From a checkpoint of a small transformer trained on Wikipedia: 3 heads of 32 (1 for keys and values), RMSNorm before each block.
Each number is 128 + 24 x the weight over its row's rms, rounded and kept within 0 to 255. Layers, rows and columns count from 0. The size above them is the row's rms in percent of the matrix's.

# layer 5 attention output (transposed), 96x96, rms 0.222, rows 3-5,34-37,66-69, columns 0-95
size [100  95 106 105 117 107 114 104  95  95  98]
[[107 109 100 142  97 121 129 128 136  82 134 132 126 155 157 147 178  92 161 141 134 113 123 146 146 140 132  80 131 144 138 152 150 100 134 139 129 104 133  97  73 114 132 152 121 129 136 174 137 126 118 108 142 131 188 119  95 143 105  82 146  90  94 107 127 149 116 111 125 156 127 110 146 166 141 156 169 148 136  93 147 103 115 181 138 120 101 178  94 112 136 127 147 117 152 148]
 [139 162 104 105 130 120 135 113 136 132 142  96 178 152 112 112 114  87 122 159 120 200 148 124 154 126 159 108 122 126 117 110  91 125 114 149 177 170 161 138 155 163  81  85 127 121 162 145 124 146 135 131 114 135 169 146 153 146 169 129 117 137 122 123 113 146  73 127 124 109 184 142 119 133 122 150 122 121 142 112 174 109  96 136 130 126 151 107 108 174 125 125 125 113 145 110]
 [130 155 105 107 158 104 173 134 129 143 123 111 152 134 136 115  70 132 109 141 154 101 153 128 128 111 157 155 144  97 139 145 134 128  90 125 147  91 133 113 102  99 142  98 135 137 156 131 137 122 152 133 158 155 122 122 142 102 101 136 143  71 176 120 112 148 139 101 125 154 108 133  90  82 171 133 184  89 131 136 142 142  91 107 155 113  89 122 111 104  97 122 115 115 157  84]
 [ 51 112 121 104 109 152 104 119  98 121 112 128 142 146 187  76 158 147 102 148 137 199  95 133 129 126 132 132 150 135 139  99 161 154  73 110 116 140 131 103 116 133 155 136 130 149 173 131 110 137 111 139 124 130 138 110  89 143 142 122 142 116 151 139 161 145 148 100 144 106 117 136 111 156 128 139 118 117  73  82 130 118 130 108 149 100 109 105 151 140 125  97 108 107 138 135]
 [148 156 124 120 132 128 120 139 125  99 171 124 132 110 141  82 114 100 115  71 204 160 148  83 104 122 104 151 117 164 120 137 118 186  89 134 118 179 114 149 128 144 182 110 110 153 141 119 111 126 133 137 150 128  64 132 109 148 150 154 167 138 152 135 111 153 118 136 151 143 129 132 135 143 126  96 138 132 117 151 143 158 128 106 133 125 124  99 164  96 111 130 124 146 128 142]
 [111 120 169 115 102 113 144 150  89 108 127 160 118 126 171 158 106 123 128  97  97 134 126 156 123  98 123 152 113 109 132 133 151 100 116 127 140 111 122 115 124 108 123 114 119 177 148 135 126 112 136 110  96 148 115 114 131  54 178  88 104  73 156 172 135  90 130 145 126 130  91 116 147  92 133 103 104 122 121 143 115 114 115 133 102  82 138  90 112 113 125 138  86  93  99 113]
 [156 140 130 111 132 173 126 124 132 107 135 156 101  94 122  88 133 170 182 101 147 133 151 142 147 137 147 149 130 177  88 113 100 153 123 144  76  80  99 111 118 146 104 142 126 102  99 144 146 159  82 160 137 130 139 136 105 162 162 130 163 141 119 133 161 124 118 107 114 113 147 132 103 117 110 129  89 122 136 107 144 145 159  99  74 148 141 116 118 136 157 130 169 140  99 128]
 [194 142 207 143 119 134 150 108 179 137 132 126 123 112 142 127 120 175 144 101 140  98 164 123 151 156 144 148 148 148 117 158 134  95 143 138 135 124 130 152  77 132 135  98 128 116  82  80 154  99 134 154 138 133 120 128 120 139 112 133 135 112 127 138 103 156 137 123  94 134 140  96 110 106 119 161 110 156 132 167  99 107 143 150 111 157 131 126 112 137  82 139 122 144 178 145]
 [139 145  92 132 158 158 145  98  69 181  88 131  94 133 111 129 123 143  83 138  99 124 125 102 162 149 143 145  99 150 105 127 142 154 140 128 124  81 134 140 128 133  93 132 165 112 161 120 142 109 124 111 111 114 134 132 137 114 130 153  85 130 133 158 175  89 118 163 146 117 101 180 121 149 169 105 121 145 135 144  99 145  95 178 127 140 154 121 159 125 146 124 150 158 112 117]
 [121 120 125 186 167 142 152 189  73 139 106 132 105 116 159  84 181 117 160 122 138 116 156 155 122 126  92 103 156 132 144 127 157 148 123 123 123 118 123 117 130 130 134 110 106 101 127 145  94  97 113 128 119 118 169 109 125 163  93 163 165 147 133 111 127 129 156 125 135 124 123 149 122 129 137  82 100 143 152 102  87  97 137 126 125 137  69 122 111 118 157  99 159 148 109 120]
 [131 123 133 144 107 124 136 153 103 127 143 101 135 151 205 172 154  99 142 133 100 159 106 146  91 144  90 110 124  64 163 122  99  93 142 114 124 185 126 167 151 100 122 122 122 161 158  96 145  96 144 151  87 158 112 136 140 120 121 126 120 148 146 129 105 127 131 153 124 118 125 123 158 128 135  92 126 138 133 105 143  99 126 154 106 144 118 119 133 125 168  91  94 162 147 105]]
# layer 5 attention value, 32x96, rms 0.135, rows 3-5, columns 0-95
size [104  90 102]
[[107 124 140 129 158 106 112 115 124 123 142 149 126 109  99 170 146 139 130 154  87 106 127 145 138 143 102 133 106 110 139 163 166 127 135  96  64 113 158 114 139 138 127  72 126 110  96 129 144 111 122 181 112 118 132 130 184 145 118 117 105 143 171 120 124 142 107 139 157  66 138 139 111 129 129 119 137 110 161 143 134 163 129  75  97 174 100 122 110 142 114 118 136 152  87  98]
 [ 87  87 158 110  89 109 127 101 104 159 146 176 141 159 125 123 146 113  87  90 166 126 107 108 121  98 110  94 130 132 114 126 135 121 150 193 112  95 105 136 108 136 167 148 100  94 141 136  98 104 117 131 153  75 115 115 113 123 135 120 139  98 153 131 177 187 134 116 141 126 145 154 158 136 101 137 111 122 107 135 133  92 110 126 106 134 130 130 145 116 109 141  83 110 138 142]
 [ 90 134 134 103 132 103 174 153 109 108 118 129 116 166  72 143 129 127 120 128  91 172 129 127 162 112 151 161 108 138 135 169 152 113  89 154 157 119 131 152 129 106 158 144 134 167 163 101 154 120 117 112 118 175 127 114 131  88 141 110 117 104 108 125 158 152 169 142 104 112 121 115 163 113 109 118 122 152 155 107 150 181 131 109 130 116 149  81 132 149 139 180 119 129 113 153]]